config.toml
num_hidden_layers = 12
hidden_size = 512
num_attention_heads = 8
num_key_value_heads = 8
head_dim = 64
intermediate_size = 1344
vocab_size = 14698
hidden_act = "swiglu"
norm = "rmsnorm"
norm_place = "pre"
norm_eps = 1e-05
positions = "rope"
rope_theta = 318000.0
rope_fraction = 1.0
qk_norm = true
attn_scale = 0.125
bias = "qkv"
tie_word_embeddings = true
parallel_block = false
extras = ["local attention windows", "paired heads", "value embeddings", "an embedding shortcut", "learned residual scales", "skips across layers", "capped logits"]
init = "normal"
init_std_qkv = 0.0156
init_std_o = 0.0
init_std_up = 0.0156
init_std_down = 0.0
optimizer = "muon_variant"
learning_rate = 0.0126
lr_mult_down = 0.7
beta1 = 0.95
lr_head = 0.0108
warmup_steps = 108
schedule = "wsd"
decay_fraction = 0.604
decay_shape = "linear"
final_lr_fraction = 0.05
batch_tokens = [32768, 65536, 98304]
max_seq_len = 512
doc_mask = true
train_tokens = 504700000
max_steps = 8344
dataset = "wikipedia_en"
Each number is 500 + 40 x the weight over its row's rms, rounded and kept within 0 to 999. Layers, rows and columns count from 0. Numbers have three digits each. The size before them is the row's rms in percent of the matrix's.

# gate: layer 7 MLP gate, 1344x512, rms 0.18, rows 1040-1074, columns 128-255
# up: layer 7 MLP up, 1344x512, rms 0.189, rows 1040-1074, columns 128-255
# down: layer 7 MLP down (transposed), 1344x512, rms 0.0786, rows 1040-1074, columns 128-255
gate1040 091:533490474493510413486546515436469429443549431520519426473536482529494414514482537537482455443455468540514501489514489579469499552551511541423469537497508474546464385427458482453524451487547482459509497516520534534408496562476533491461491467505470444501536465472488561511517528516504462499486531455515439533550496444511463573502523522511465498568477488490462553538457475500504566503512
up1040 095:476494433526501531504575515495457508406480531481445515503495457541421397487519473537508464487468447536564472487443488537492483582508555545490485504537553443507465431507427508455527418527480477481449530463463603460513507526548520485535488514474490498551525464494506527473533513458498474497427482462503470505494519471495590421459578530576506506503461433468538550505474491474524555540553
down1040 103:469540599461500504547456481511552462553539541464462524542455506481544565533469541478494520535526589439463529510504481456498521413465481482567517479446435530482437613538553511529472532471507518550516483499499395521557412566467493534510561472495537518481517553541561493527482543512510515502529509523536566535448453500498470580509489446466514517477575516570459453475500571486503500492471
gate1041 109:473504536545495489497498462467384520500533419524468459478530520469445480494536516590465477492565483541506466511473494478539569514496539555485492531500523486473492471476477548516487410506453471439527577544544552504502451483582526441544423439516495460530476484489527532553577439459463495511569440420491521541534453483531399554504528455450508508475522468479461521485509513446442492505559
up1041 107:559508537515526483515490457471537492509504522435451452538500562435456494534473503538487494455622481500485490524512548513493542509558492520492561511479497493439531471505471521539426508471493535438540585517483499481499473464474404468555424507514450501565570506490479558583516497484433534506517535543587506486528465493526467518504524476457509520510504420469425496455530551505500480495531
down1041 106:549450468498502527555472481497472500496475499474508453480521450487534489559504534521502420539514477491466486515524516514543487456498506573440501513462475587482539484488495526498510465469496508490575516531518509517459484526525500494522500491540474563515579495530483491520572451491489453508526592489529517486568463512528482537438529452579495494469509494466468432455475495461500476524556
gate1042 104:494537501498480488500524495471526435555437490478473508459485450512469505443513468399475598551531459501485507466546499452579507503462511586500497536490485504480511503571455494500599520535514545478471522526494452507496534483470551483517512523580455423474518531561498514481521468571528543408514488477505502443436499432515531510576453571473495523517474477581456512538484469485525516480512
up1042 101:499459471526525501490458491402485497551494445479416607491462501492466549525502545495551443554482436567526446500455507491518490495482481514520444441461536503456505574473496529516496571427451476476431513514437521610484524483502534507466509533450506435546563555511525462506474505485540507510520512480482440568504488540460470465483438512557506457535518555488483518575544522491514456561512
down1042 097:552396522519483474529464496418511478536486512454500420487536492474549535477478446471543483505488605427540440482464450504467473533551535470528555486519479480530515502539465534480500523419598504460483516506446526508452516485506524449514503480513475509507524444507442524452457440432497510527489595495482462520521532476512437563505431451522571484548376561425487423501521508531508469539502
gate1043 095:467557548493521535551457528468491527432513445474484487445516474565496521519532491518551473511474483482539485464507481520566463455537475546559552516500529410495490532532494514476518482519450515475595453464555497434521462511504487471444507439520527542472555464494475578500491468517475476506491503454421554501485423470466541431526501516509562522467440468489479518497495513467432503515499
up1043 098:575550560483518444497414515383546459485566547470497474448570522444531540496417491531463514476383531481529486472509534457462494441454441527575501550523490465498473505551518494545510487513454514559491503475477483478494437529474522523499484497546501518521524501546559482489505520445524535419536454522578445423510490502477526418420532501500554528542480511525522550472529546492477475498482
down1043 100:480500459552469514509522505484466544533539452458487515559454501479526482555605465525499475469480456514472400529500412527558507565590515510537501576538432474505537423446416491481495478563507457438517506511473484441464499451563548539510495461534582513436473525434540513500488518469493534459443504499461468509472440456531503552549514468432466551500487477552382557462513512498508505516428
gate1044 096:460536451515486521531480461429521482409502561483484530536482554451483493560485519475486499490502448493449470455473519448448440503502490541491497490482461509490576426510488490469485473502574496476489558515479502523464519449558474552454503498506511462522561486519473487593458535524534483550496445484494448468543479566486458530605444577477501468577489499377463429563487450575526514469567
up1044 102:538536556545495418591468494561499500523504559497441453514471436528476476483581561536557579449546449482547440512504514493429532541414502479524472553588433485465545522501529529510510514449488494513455533497478475549485496483485493506466491483475456575466473522564538456471477508507530475478466475400500456563458544545582525514535471483474521446510597536511510474440508552565459497426513
down1044 095:583529488517491514439472443493522483512510482491439450521530499474494500452414448480543491500587549531576482475503505519389513497543514521648541423512513516450547467504516554483454451585566530507529508472492520537430508470448548496505459534428453595519505501452459560537432461443530526515568541466493467538495449497490450536543540465466439515529419422492539491537427537479582473530522
gate1045 105:532485468526556476526473480414524475573495452487516411504489536508524475561536524438574493523523476540485388471520493403458480540442513512486481536504494441598452473528489516444518492549469488481464424519520500494433540521473488529466471525469554473503475546564431510578499555505430496460483523464427460602477494536496513498468500552508439518524484487449529536478559493463479542530474
up1045 104:441410616472432505549507479523493493541527477456539548467485525452512540472519524464508457476483516546513593471502430491572524518602486563493463436524502514407500521429533485533556491448539461450489477527505486505518521487482394469557501491532503501526453446405439407417455489526585475564489453571493533481519547494524493489499518467389493480525503508572510502550447446505506508418548
down1045 106:502507534505469408509469486551529511566437494472492510509448547495421578516448527539466496478511531512541515466491551534498503540509491472509514521501535549458516507444520398498549463526466517469553498475526447432482439500476498382555472476557485489528490439447489474470427452441480499493610497526500522449489556505524553546463506504453509501527571495473504464491485517481519561534481
gate1046 097:554515530516500417508527480519511454526501475466461479494459467572509480510488426493551559502519479479513468536493492470517503462453521549560493439460409493503464448534510522504459468480525515514525508421526500487533538536499488545458497533428436474516511389521449509550448556489542503473493535449542445489504534525531514549544498502483512482519561497499467515519560447454507453494539
up1046 099:480486538482546424517519474499478442475479565491485521521430489498525549484525469497522434458497559451548537426515498466509438501439499523466524459423571479458458427552548377506490466556537538457501502573538488436548511483506463515512499438562474540529490547434529541465389462565458442454535560536488507524472502522511462523531524426541548546553522471427498476577530458491438502488522
down1046 093:427406529516545496504534446448462546446465506464513486513439492518604520498531491480519480549440573443453542491485510507538482515467502490496514502470450528514587527476431486509459530480501481532532430452507451513489534434560448485514505489481504486534529557465403523492558535487501503554467536487505488501547480451539478429433518483561458521511495435454512472562516435547453471471490
gate1047 096:494563471508562496518509517454561474555586618479490507399538477482510549466478500527483531448454397533477555458471490455530462415566466534476578472490551525451540503575484506498500442479472458491492477577541448469442528557517442540536546551480418434579491503533488526471483470472498524445452526561604531544532478498480514474529469551515488568550487533525457527489511529422469497469491
up1047 103:538482519448464546510489493507522462524503500557561486461476572431439509407474532510520486488515544513531524367480540554500444469533405544518492486463519558489455487504533588472500488491381530480484503435482546494428459548542472563537481538495449546514621480528515571491534507470471506566462522436519500512530531473495437588561579480451431547486500491507503481526429536525490516543525
down1047 102:457453548426504469505519420549440473534496495536518480494485499563531500470461519392525543494432503444520506540491589536503464523485497446476513559551569459550490527540487488506512496575492503505502537499588462473469452600476587508533480451466465535520413521499456458440560451477523505497497515413529499413503570498577514485499476491533525517544541618469506495460500497451492472391502
gate1048 097:490608456528488475520488518503507439509510538498529511529484501502494477456490420561513451495494507519519497500496499465435607471476385465559495503425527499430513434470417465525507486541480605520475459564463464535560551492525418468495499524484489522558470463469533458482509467549523468496526468472529429516495462524509472501485474499510465520519477462501558459457566470539510510531532
up1048 096:472520563500493521531517536490569513489538481585511517494440492515451555541504538456544472531513471440495525511457443598517492514433486555550512560526480423480503603458488493564448497479529529538536420554516525505485498421467472455503513473540435430506517516522511625443492538455517457518536518463450464485525552518556519457484502472508448501552534527499505514447495530507544476460522
down1048 097:535553531526512438506496541468529434522486519480484493510529527460529480494526521569477477442475540457427542553472526471462588526494486457480598498489503562538485570573572505492509480480515542453561453517509519469530514508490547506550460471498489471522470446572552517551514481449475450516525463437501415523495496466538528488520464489492502513510452522533548541483539548539436440517506
gate1049 098:532557489472483521518493505532485507556488433534485511438517459451472581555460466509470518475445472510506505511511554497496567435454599508522465488560543462483463457479557485472462529473434548518477514443507471554560524545495467548518484493530474448432450474487527510526473463581513418538514490512456469462495490502507462555464482466514532555518461498496519510522471536439538471477515
up1049 096:518593439475511499551550506491506487417510487592525517477447481486469466472508521508463573525457437571526479476605478435510527477440533530502433460536502499471550478482512477492415530470418486492516470509521485395563433457473510498449565530509503531483465520492536596541467538499468566491575466505487461455457495522508534490515516519503523588511510482463513431476492498475480483493548
down1049 101:493481508550512464526472450574493526539454522485566501474483485538553449548389450519507410544468511476520446497467436474524520507553511566468516444479500469573488524395484462528519460493544477514452495447560518543534553417498506540514446553512486551528473582429584495491527521452480501567536520455508504435503539500464562502502469510477470521494533486472509520493509544490477564508480
gate1050 105:504448415499472541549517492469513511563508491509549500493493590477516424498453527493483462478552495617467526484557484506463406568505514457473550487500447534433540476559507484466470507543509504544525523536468488555534503474559450496523559532550571455479536453487485494497521431494517465508500498518483500410565505503481499500581531499509500515481423534428487499532552566513503529480477
up1050 108:530495565562493522469517525534461539503514510523486486490511485521483536496570461474505503495412486425531465488392462480543492447496522500507468569516559501553496508400466481506555526486473521500518487499467504408492440499489499540437543490542435519524420534481482495518464512557497566516505467495549488566423504453480566479479419494526494527511559509523530480534521509496502484485538
down1050 101:507494531601465485565528430521469495479530488487480551491555517498483437548467559470521448501454506491473548579491468531516496491506514575547484574602581454514474506465517559479485488500502434454533524557527504425520520473560443486572506493429550432512493516471551486478470531523506540493526491537448443527480471502461541512516498505467540522472546465531519411527453454478504419427498
gate1051 102:477518583484446452548531525566407514456491511493492554435568451528408435490488457495509552489503506459453489506538491505486480573482530530440521435461486489529481517494467500511529487514468476556580530606536505480499503482513448503449483483459528542485483498547460502472521472535500499495483515531493462508478502493602447447489540508501539495510492523518484511472461438462541524504505
up1051 099:514498485477571491476487503466533475450483526597524460517460531506515579531456524507580492490502457537479426521506519445559523480512513475463519516508556524427534475512549528495563504518505463478495493471475547464545552457582517520500505464541483451556534529550453521478496396529501509543493518482487501515517518445527547492449516430410445506416509580514567480508442431494479431529478
down1051 097:507483499574501451546536425499482448513512534493509565488503451530524504580497444519532527452549435604434510518476494464434433481478488561570510527429508543546537550459448502493478546488534492419488468458506509543501545496515486521566537521462490489544527500528477502473502501492448467527510480452490439485426522519481527443498444517527500508525504570495387500508501499470556475493492
gate1052 101:524547576489472434569472469533461460508572532452487445594479603470514494452485566484601472543493455507465492502518452526439477538560501531529470485436503524478552472604530495444520547475494511425491488498478485495449444458496446517469507502495637468469539541510412484488569518459494517479471518558527531512496511556550540502535504448497555562487497564479512509463390490502488451519440
up1052 097:527491496442518497478428505505467406565516496526515504559448600492494524487527524524515505453486458527444473476546485379445426507519509486514486458450573459476546522516517514478562500466533541482470546541491417490481471511473442441530528503499574430520551471481444535402440577433400546527496557606560475531510475516487542487461537533518519510497478523587507491448462547482579438529481
down1052 104:457551510530610436469564496530445583621494488520362549584488509479497493465510523447519536507495485419507500438515536443478463523429506527509452450544491515485507496489456530436436467494541439487570461517424510471485450533486478486555462488513535475515574529468465528444478575415405491499477551491513485519474459426561614534527488508474459527516498534508523484451562600498481499514430
gate1053 104:577472509485489546486488513475551520480558422463491548474478492520565418462473469501546523507565442468512508521578514463524531559512571478468389544426483618496498511514495561470503510516516487478520546467543455519510490530396461510531526493525510500569560442456463532535466493490530471560484440569557508425415405519483545477531534491521532484437555486556459572467485511492562443573553
up1053 104:471536452488523481515473511505531518497554441573498455485503432487516557575482515513522451544519453517479599494462564493479451510431552472496467531445506532450457506502458532465459473496610500416537477490501451534546465468503509523580493564494522531559534551505488547535500512524491530480590542471533480432524464485538473420517564566535518462485525493549496507607477506514540483489442
down1053 105:534516571507521469499512476573504533490468473512491441519508465466532521534462571532498605510464435461527506536493521455408463474509513532538560457507441512503468475468492523482459392526510425531503553435456476493565513451488528512512535522443503438497512517467512508502494559519538493558537538552467518519548472461565471497463511463577494491497494447464501574495421574494480455586514
gate1054 103:517451445456499498501509476518532531443475465535453537539527569464525457524526526449480445519506466578593503467479489525390508532566523523479521600500504590499467469521524482557469466525564412569507542448463520502524518488511490483487574464454523510564509466572575487534514493579530447527483491503480528494525497508507444486501552545505423509522506448505468514534462463484484481521529
up1054 098:529532475508525529547536494463452457460535429515518567537517489546481500519512459481573506578493553450459418472511463465490510509531480492408501486476488513537533457418533516457427485520432459487506472538536446522535523531517494528452484513547497534447490470491501567486550548475525549506486505542486472480549522527506508440530494485499524459485473512442520477452513536485516449461528
down1054 100:539411543567460483521507494456462490468428467524503469420495445528515479523497541510549512501507527518471492529501481512522485559440471561494497494459554528455496527497514455510493466521433518485511498523472501529618459499545564509570533527587525446511505532503552436532460495501559516497556502440492546521453428463499550489457494445476517464432359538451469519489472515543446477531519
gate1055 097:473481552500447481504550573489523497490528501486468546527468497507547484539466545503443480482553539512528480463513460521483446462490530496489485485545471401423432520474550461385487510485559541426512546440489525553454419452506558432403525545436575487490517517542554520505392517484548478510464505510409470516545480480559425487450479578509460491389564523546494487523478433525521477488488
up1055 098:572563550538529489523547482477431525424562492473450475542478490516562499532544433491497523492490527534573557489507544524485490559455487539533497495468429475556481441506526506520488556524448571577546565504639489543535501534448439454477494474513451486446491424521510490497524555449465440545611519441468468473462480492486469504530549494526509466524529488489478545560524517549454506561505
down1055 097:518458518487520523522494499550422398463483476432503492489497414437577513567517466505516452494510477504476453523437552450495518488476483528519476497511460493463518439468512506517508504507534494549486519450547490553458522560519504467449514530435502480449419465587568404497508480473500571495556552473483469535514496484572498493456583493537470526534512490489545474513473486550539485462461
gate1056 099:585456540497489513494508501466499558499488471494449453453497486463420530575460461471476529508465477550491490507510516455507489447491499442505428569561562424424549538498483492479455489510529503472492419556593474551473523511491564529445502472508514535450491478463467507538483505486523503497544515464492437561535477426560465485516469509540442477495497492502607545508539409452562492562410
up1056 097:593539577518514544510447509487463549527547481468521474459519497520481473439441509443454511549474544504482498524552483507500420518524437460459553500532530524492486463512481506489511470545508511500505472503480456552506540552534518467420477503549548477497472440538467557603507500522478530407497464486471492492506526502480512516539464532469528506473454530518583499484500444434527512516495
down1056 099:522436479520535439426504455524486602524477538468477457474530478552477484493572490437530463456471442542565451480558473460509516458483535494556393490445434530460482491444527500525488480510477404516511535488540477493542566434521536507574480464493495512577498499494471506523494468520513506517497489463478530474598499462490460471433504553507509543512524520587525540445542528518458541536436
gate1057 101:504546536493525507485601525456539474584521462489446504499526507452496452495515506531457514483497514571485586448526535513495508563501496514471447463521458551427470573598489543494501440491471477508513489495504473497509489576450445519464493523513563496449546469525491506431537527464492505463462463497586503494443491570545520466436444516522457592499457501475425531503559518471475503461479
up1057 106:523445454537441490487445518517562543519528546542513538550494479486495543405529484472491541457544525490462550486533547513473524512459517519536500459414482508536503554464534508507601492459501486433460510429514429459590459507507473507425448450466530495451528493513463461495475540482482538596467532525533520513533545453547464459597488524426430605537516431540481438582532490467505542463484
down1057 106:511493394449485543512504592465561440460587428535500478448435582551431519472504519519455480469498484357562500481467534568529511456527439515518473465463451540487423522555480475442484462434473533566498539496519543486494550492473429523517464543468474561502570501516517562542467508556528522472437490453531435523499550457539476413479505496595498506565531423508427462494535483475469477524561
gate1058 100:509537572491519530477548442453538466488412560536513478496470469481595469521486467512514537473466494479419547459482477453494535429422527485519477471519540476466494529480481530500568477497485449486489468556512506466578533509547519567555514466509563441497491479530529448538523434430469466601464462557414414516514456459533491534531518517501507559523497543530487596526547554405542545517486
up1058 107:503446466494518499512414593471392470516514503512469551536491520466471558517500528506520548516524570511462491500478454516496466510546491538499562538518499528522526463540506537403422532463515504563577494506470429545477447461456568521467524447525495485501517539545582494471471485480462516476443503533495466494513505459535468581536516557460483496601454475532512449500407502461480424478502
down1058 102:535473457421518462459540532515431493503559347481493471544525553480485434429430516571502472463488555497463485391553499454496502511471489486493523519483509543551523474576477526464430531516517482540534528562530519543475473451511495522508453467456451527517491507546476451503479491521452582516512536520507498468458453443451442446504531511530486487484508525522498516497468479488529458514447
gate1059 100:477553511506534479482446429469468473491456566504490455534481463484518454505445498477565453515478538523488527490495570505484518505454539531492521465540556413531517512529433486452542488525453464501419479456499461580535534483496478510518485465495501502519514513530473415647499523550487544468576559505507489478476510524537512496486594485422537514483462518541578501420441528532404532484488
up1059 098:534496511517516489482507555462481498526516535485479512517543499551493523508521569535530488487462480500500489486484517551508539444504502555494503506515445543498554417532592528547552536470532504572610430483496529493538471508534539607470521511487487486520497442486534633402520531462515471487493443482494445434530494474418458562517479560480475492492527463510535501471507443439461501595543
down1059 092:499529548472547573518417495497541352488512510486475473486507423599419475557458493500483497486504485485543481539539444458506543510484504461489475524501451538555472487477493490416564518583425486485470514545494539519493451508463526434552431497415612433465605496488507466459476456463536585500476548507494444539516474500527522515495472522528519506580516546519523522604423458509476470558487
gate1060 098:421565499528446554486525554499440452523476559529544480495523544485508441460476463506471440574483511509527497472548492472572570608467523549487454485486564565524498476474499472546448507509465452490507532486505482481525530522556507502478510557504516517474510510474451612491510463521479509438483468486511561479519483516538480511441466476443486465537556549513490455482517423503533495487465
up1060 106:519516493535479494502480527508504425539437558433591483500492482558473507484486487456508449513430456497503563490479447471483555631486481470538503505483476498540560518464535507418498511478511484509531436536446472493487535504536531597426461497482530536525471476478485486459553484474572520527596534467522470514532560421489512566481547442526536536500440513474492460479461457568585434572467
down1060 101:563528431492490489513422480468436407528511519475521470532535512564456474435423529411527496424455481522477566503496481440524457592470557486521524566475537512502436431486457430506432501580502517512501526461496503532387478519538554516487486590473550413507501445462505516459472507506523479535444503490462557524557424491488511527482497561467444592476502541478442489521552480457508527504483
gate1061 101:498466532446480540503459506458533546539474541557423522464529490505480490495467542463503499543495546469512544498507476492520461557512538527470468466473435428532452529472452502569549525433482442475515536522548404519462517454533512498503522458625486530406486448488471465478445487555441467463524537523436431473488493535498494449508416498431500504440446566434471530518527482434502467546472
up1061 098:556532463522529413552534496501448580413489541450530466472555496540476454565530535478542536564529435533500439543488549469477544481492400518542439522469497559555500523544508585469510508511417557482490528425517499437508499521499515486508490414452502543581515446481477492483435549466467533549463517494543519497526472516601528501497581493535493469577514428534551518492532475535513481530578
down1061 096:461522534443493518524481501527438457527453539521432573425502526532515533505527502493524546506496482429426557469538462557522515494445505510440545443515491480575486476491467512478523504483438527541520491558550490481530504507504495433464421502520475515357543565457462489506519495511542508425434528549558509489506495497488414487488478472505431569512544541579489529524432472538560479523525
gate1062 102:482513523427464529547471485426454503512535419504466551529536441548502452518468490505522461465491551508476517509470466482490542454436525490502554555507439512564475510468572465478424509482524448538500561595507511507425486517473442521496497488518522446507479525509620471503498551474520481446568470528453548494455491531552476478535515522525581507425520514493506526464544451525514358548551
up1062 097:510478461520512455483586499561551576508469584496581518520495470444524504531593519518511516488493436472539449471583461558483565541503473561488536511496533535517531551586490463499563485555475491451516475424517440515518501548470541537497491463471518540550546493490435562524449466564502553513471505449508528469537519502509507506521568481533423506511437456517523457501457535513454596523492
down1062 103:496418563469527550484510473413493473451499454495553498523520447505556489427464471491487539435497552604454529480471552486404501505532481490485510548494526479501494531454508509475522594458458507515434439520503598562575535432459564478498475541503467516565443455535467537521510518465486614529449484530584475532496507467422467476503501542504519528521472496508470511507484575516487615462441
gate1063 102:560449486486478537504483454507485485503545479453557456519497541490515506381485541482509479503542570511484497494481476471497531513476593488523463474505542469432576459485470529416499451438515470487498496455509528468475525529573525549487501493454422521480457497465453480571494538483441545530535461498559574434447572471436495512527488518436533578489472558533494504466561471489446523475504
up1063 103:469480512539499486460427501409517575515453502507527551485502492555473482603533481435513510556511455509492508508578468470522429534547445451469538504529548584523458517548454431573509414519477531473583566471490554565533528518493434454477496522602533505494571462486435496513479463522483435517471537499539433513564502496527492488507535472538466426472496511437506515604473542527541479506492
down1063 101:494462547479577473464572459479491489540429507440517536506489523574557460611478486528508494482489545465487511531531515518476459519503448479579551444539457541492491531522495495477555561506536461517519488535480484503507505544490507494472553581512527455474523513515495425480500470484522462581436531486503453503570475425574471546495465486534473438518522409453466494557508463539467508482412
gate1064 098:511539499485529408530474496484536445430507503457512489486440552484419459444459467457550482543502516487505492530521508534522526542502597498431433493509487429393497544478503535447516481460491479436555546532500543514494493529469499584486386538514522559507473426568539522505431528516490482536466472434534484561468479522544427510538415461411514524480434471476484508567463421589519430560539
up1064 097:480558462524489501515531466518521471531567563489500527527580496524525513479476526513472442545547547507556534515503507502517475544513430572504465436492485582483555490471519430558489450453558543571475422555451477540585606475528514536538517476494464535537516481512513519450558501515485568454522492530465472503500471512521475530486442553526534479514454530507475531492480461494515539477546
down1064 098:528465553502450572387542498507518467519535513521569414589478474511432488558450506502496567516514539574583516485457484516496459515561531492547474488519481516492473519523455475384477509553506530549443471501480472489485554467531525489468474435541471492502466489501526486534483514500491572515453502519439486476453479538486527546537531482549468512507497546467549555482477525526500471475551
gate1065 102:551506509485376461469545583575464569455538472490450467493535583511495509579425430626501563472475533464545522520466541486502410515514510481541459494528495510432505516542494438547523480462483512531489515525493456532536469488481461425459514506475493536484443519449438547467522503519494537422541514517551511550470554567550450546502463562489497531518528448444459465522498433520477574441441
up1065 096:500546478473532474554488434453413493479528517504514514514524493485440506460498501524459481473493467505462452520484474511493448531478505438461441558509435486588493469507507487575448508538446446594495457649476510501445511526527394467481493452537520494487510495513437516436428529531551492420501524518552498416515500483523476572542454443514440539511523465456507559493508584549515511581459
down1065 096:498465458449479501454464560542476501537465416548489508509528489500476474494571511521470481431552518532549421544457474549492495490519405483438502518501492519562451487570519487532467479492559496564492404454482436536468475475556504511500482523561584511480537539486428418499472458497506613600531463525556490509503486562478512496486572559511491485492503421525479594558401465540507533479532
gate1066 097:515489552486445536466474494498439533457511472484433440500566525470529510492483477515496501529486475503474434542477561419455471457479504509514511492488547422538490563528518495429458540537503506530526512521518490468571478483463522479469477520480452444556500462511489499463463537439488600507532516457421549581421429486439481523433506384449547503528468548537594506473508526484530442590507
up1066 099:473507547496493459462483478509507489450486499496563519494483467530565509528550463496485583488522443512492402521529542516503459447491501602453498545465513545494522542533484518411423499534528476498470493512584454517536475530421499501502487491485548482558488556489445490503531541452542515458510512497401538465415543465474454473482500456398543531529542478522508392484433541434464468520525
down1066 100:542477498488485508541535516512443554487514523524496439446534529476506490519540528436476486467523561534530473552504577477505452530502487469487484454557583556574434548501541536560447461453480466445457452510513551574500527476436461553505523526500533496542544479484515460475435554508488484436503452476457549503460523530535518545469568525527512541549466505419520538412491502453599502511569
gate1067 095:537457525514410470483461475457507455514453502430474556525505431545587509503473483486564564494529526464486502581435563537490572512521436486471450525513536488486434449427491477478530591501456477493585555485469474571481478519492454468504491549539489479506492522497496541501486500532480549593437465573471515486446499499524473493510573460602454500526469527493416482454449471514551493484499
up1067 095:528493484525502502486469496524454523485472444488450479483541500608553546548593448505506513503509492421449475547510441455464497482431505473563487460528546562457499527503493520500554510518453524482533495493518563565542510518450502528458522407451491484511561536490487414486453515513555500552441561512513463454478489445488470538526591546463480459466546468557501544517496495537506515510598
down1067 099:521425444516527499488468519513519364471533485486503550441476516478453561491550501526533560498449471483418468522499524535479545525530484504559516467576486525463531457484512553489572506534463466517492525512537514526516448535597460530551488490495541461514524483417521544478555511485458520484483538478499512469491544577486558459505489500407418428418480441490400483499481488542503426473517
gate1068 101:488450499479454512518489504512495512496443465449545529444479588568506512487467453516528384457431518526519507453501359547548490493503511423406449571517520540575475498495550530507486509473553475445563478515476493435457502481451476492512463563489514515500533457560470505519482465515437492496570469431530480541518573465515482481485554510471490458471500530486460431598521533475459526493562
up1068 098:477475470568542495517551515463499502519542538573482518554387488537512501498520566435481541483507476505510493572483474524493477466586455514483529461569470432524571520516435499496525519469420502500447544555549444529466489526546461428512570417493482517535468540501557502458587525452498548541437520575497483483471517541461502542504477511504600461505532503510522562443497494534502441525458
down1068 103:550555497479496519429538516455517519484526485409513491452556491565485530460481519505498568522536491563523528372537542452401561572467439555521543431412547502549488509487555483555488519510530527491558500523514529504579519463503551493443483489522456503481476522491526483483475519548509504556434458520474477465491496515399443516516493529476487514482515507514507424626532420505515505465481
gate1069 109:466489531488566502499578438469533501530491450486428535453499431460583501582435482500487485426446486462501433532480426488534516485516499444413520508493429604497494524491508472479541458501575575467458482470422452498502513506485432441534625521582489396503508485580501495498437529477473472478483436520459555569536515548560462448465553556464424482538463535518474522493518509486500566475512
up1069 108:440461557474460497421514569504461495496491586552450558468497461573467434503541537507487462588456494464553522491457515594460533553438463546551565491463505510488512560472513564477528535545514463538521486512564536501536505490453531504507413523502474515502507436542472509544521451518562479496487505522545436430478599534533494444506479501485569531495526515447532508453495540571562480460492
down1069 107:470620530489462539495541493558413573428440498490495620532505582447412516541564492502520502475582567487475456448450419523568432571478525513568454493414538465492513506542488467455477510541462476494496485480576466521468457460464554534474512541531463512480535471519457463469553554538525518497503548546564459517513503468448506458451497538484623520518480445501476527549463536460536509505477
gate1070 101:520471519496492532549439529545501523538513535539473522501502540529508565492507508501543416504502574551490515507472480489489513426429433506467473505523488529475501525498536560507479475504497589474517514503519523548438459471518483533512474396505458529497510466494479486550481379496527540509488518534427461471462436484616549507530515475572493441593455541460489515452546510529550478516437
up1070 101:464515461565436480557572471538523472512488471494495496468542500455520536422527522483555492486441497528453478469462489483499490555522550559466587495537525451464518476583540485502491536501465521491476484546505483503456494503502457500510493530498556533460503516510423484462490474502550495548465541453510521539515524542435513477519499526445581458529526548493516577510448552537449534548504
down1070 102:471476497460487527480368528489511475474573431511437447527550481505438570423473535541462468537482522550537506467475467499511479478483550483527494465496393478501451523449497516421515474534481525483483466494531484500516547467479411528490528516523475524466548455519517484536449520522489535551470467493568488499502514531524567515473463517566546499542509502524471455437417551503495539466523
gate1071 095:500567459531522548574505500505542516412546538513483511570544474538502451535506517472505546460514499582554410480456463402495567498485506505516454514511524538474552503487530470539467503572547520504449435494552479527486545515502449520498444461484433492530533531500506496528425494460529452560447525492524534531522544459527470539553449484458497563496505474486475507498438492518515454496518
up1071 097:516451507413496471554482559488504548533466481487505514462495509552482555499480450425509526488531463445417502452488525548428530503578529437479522468494553462478555474457479526495470496512481524413584563483558502529523527480519487561537446436524447497459461528483490577457538480503533411529499487505487429488509517519480505420542503571586457519537495446481511568534520487491538525510480
down1071 095:510538470535484500470524492462493492513567522459548422490569443543439498458486534472489500439522493497478502525598492530470465561489481476440482611539487588570461521565547509481506499508532539486502500554496493505493502441549491470536505460473572490447469492525546526503593548507534492470487574451497522595466504466516516511482538515556570517486461479390489440503444515468520470497479
gate1072 104:487443505520497546504558487531502512479473529493495466460443455423523449524529449464477474469517603456457496572513531457576487527471512454466497458452526436501472457454501539516469466432507492543557523522457546491501479528490523569489528531510499524508482517531470554508508444432519438510588579501425474528491504538520491501486547466565486467542461514472527506513431529559447561520519
up1072 104:528484561489465474537584477487515577551583527458536518539488414557563525487498553502536552494526451507593532491483522510461509461446487514551538538501536526527466553477512484516522452580559520512516462454455431543511473538492526550486533508484514539512456528507516458450519463420535557479462499488492514504523462517541431497468566478519490488523457546482494481501480464527484502510476
down1072 099:485515515450538489499517486503508476505507480518514548486459541514495498450517507449538541441508472566518537502486495481472535442523574458458521520454533502495421582583501497480541446499488507479423512437480512437502445506532502389480500550492494490524461520438480509522496395524484485538466496497537456511532575564525495551518543522539525486434480519569469538496504446503506395488528
gate1073 104:486454529440487524476585483534507540461478488495407553553461576463495539516529473562475515507470486486491503485504506514454525465460512458510440524550477524564483465486587575478450489506444511441394578451508476482485532506484550498548585529492476480461587502530467537524511479478535476448495501495526538486447486478544547546461549458472427460456497508511505495523520502523496497481543
up1073 102:526554465541504453540517551563511550510482424503535525464491486504484500496502468437528556534528440540471502517468494510491506536506571595555465528480471494521552490429504457420514481508481450514503547483487495458529502516475479540506405507462553471533470547470485491511520533518564514606537471470415523417427497535440496492475512485515426561538472518484531517521476501454534484464537
down1073 103:522543506467520445522497472540484541443485477513491560573473537498486473525548490471527490511560463583511572457535566491528512449515488535475540611590482509478522481412507459523468426540558430461430465456588408502589530517536492484448483503512520470479534496504466501538515588601491499453444457471463463552472562582486503467523443498474500524487557437496547497508473523474534512441515
gate1074 099:512559507456518536569532510478486567429576503475432491445531508528540441508534516496525464499550454482492412484467394493523514506595422488434487578494506480522495493504475446446416518507485566543493471493513503455526490504415501532525520548468560450474490560460518531403479533430561482530454568489534521461485441526518497490513482526454508478471464454476590474497461526457461481434523
up1074 101:447520487526450536428447498460514498527459467524508490573502494481471490449544476560442544515517496481532521474502486485540504467476435551557421466592507577511415484502478528532539546565495514461441448527486471548526491551521554489470468435506460542540509469482537460467483445548561503526578552541503548525454493429400500522535503515535545514515501492486444506526437507494527547561597
down1074 094:470475501530404514539541532525555414452490536499598527500479498511527433459482519530479529525509537501517493522516537588505544465515471519589545489501455476527490514509489494525510480465484541470474487575495472525466437471484544526482508525505468485500510482436539429484515484510563467438554480550496504473424526544515464528535588515495445498521418481493519503501488432532541550442489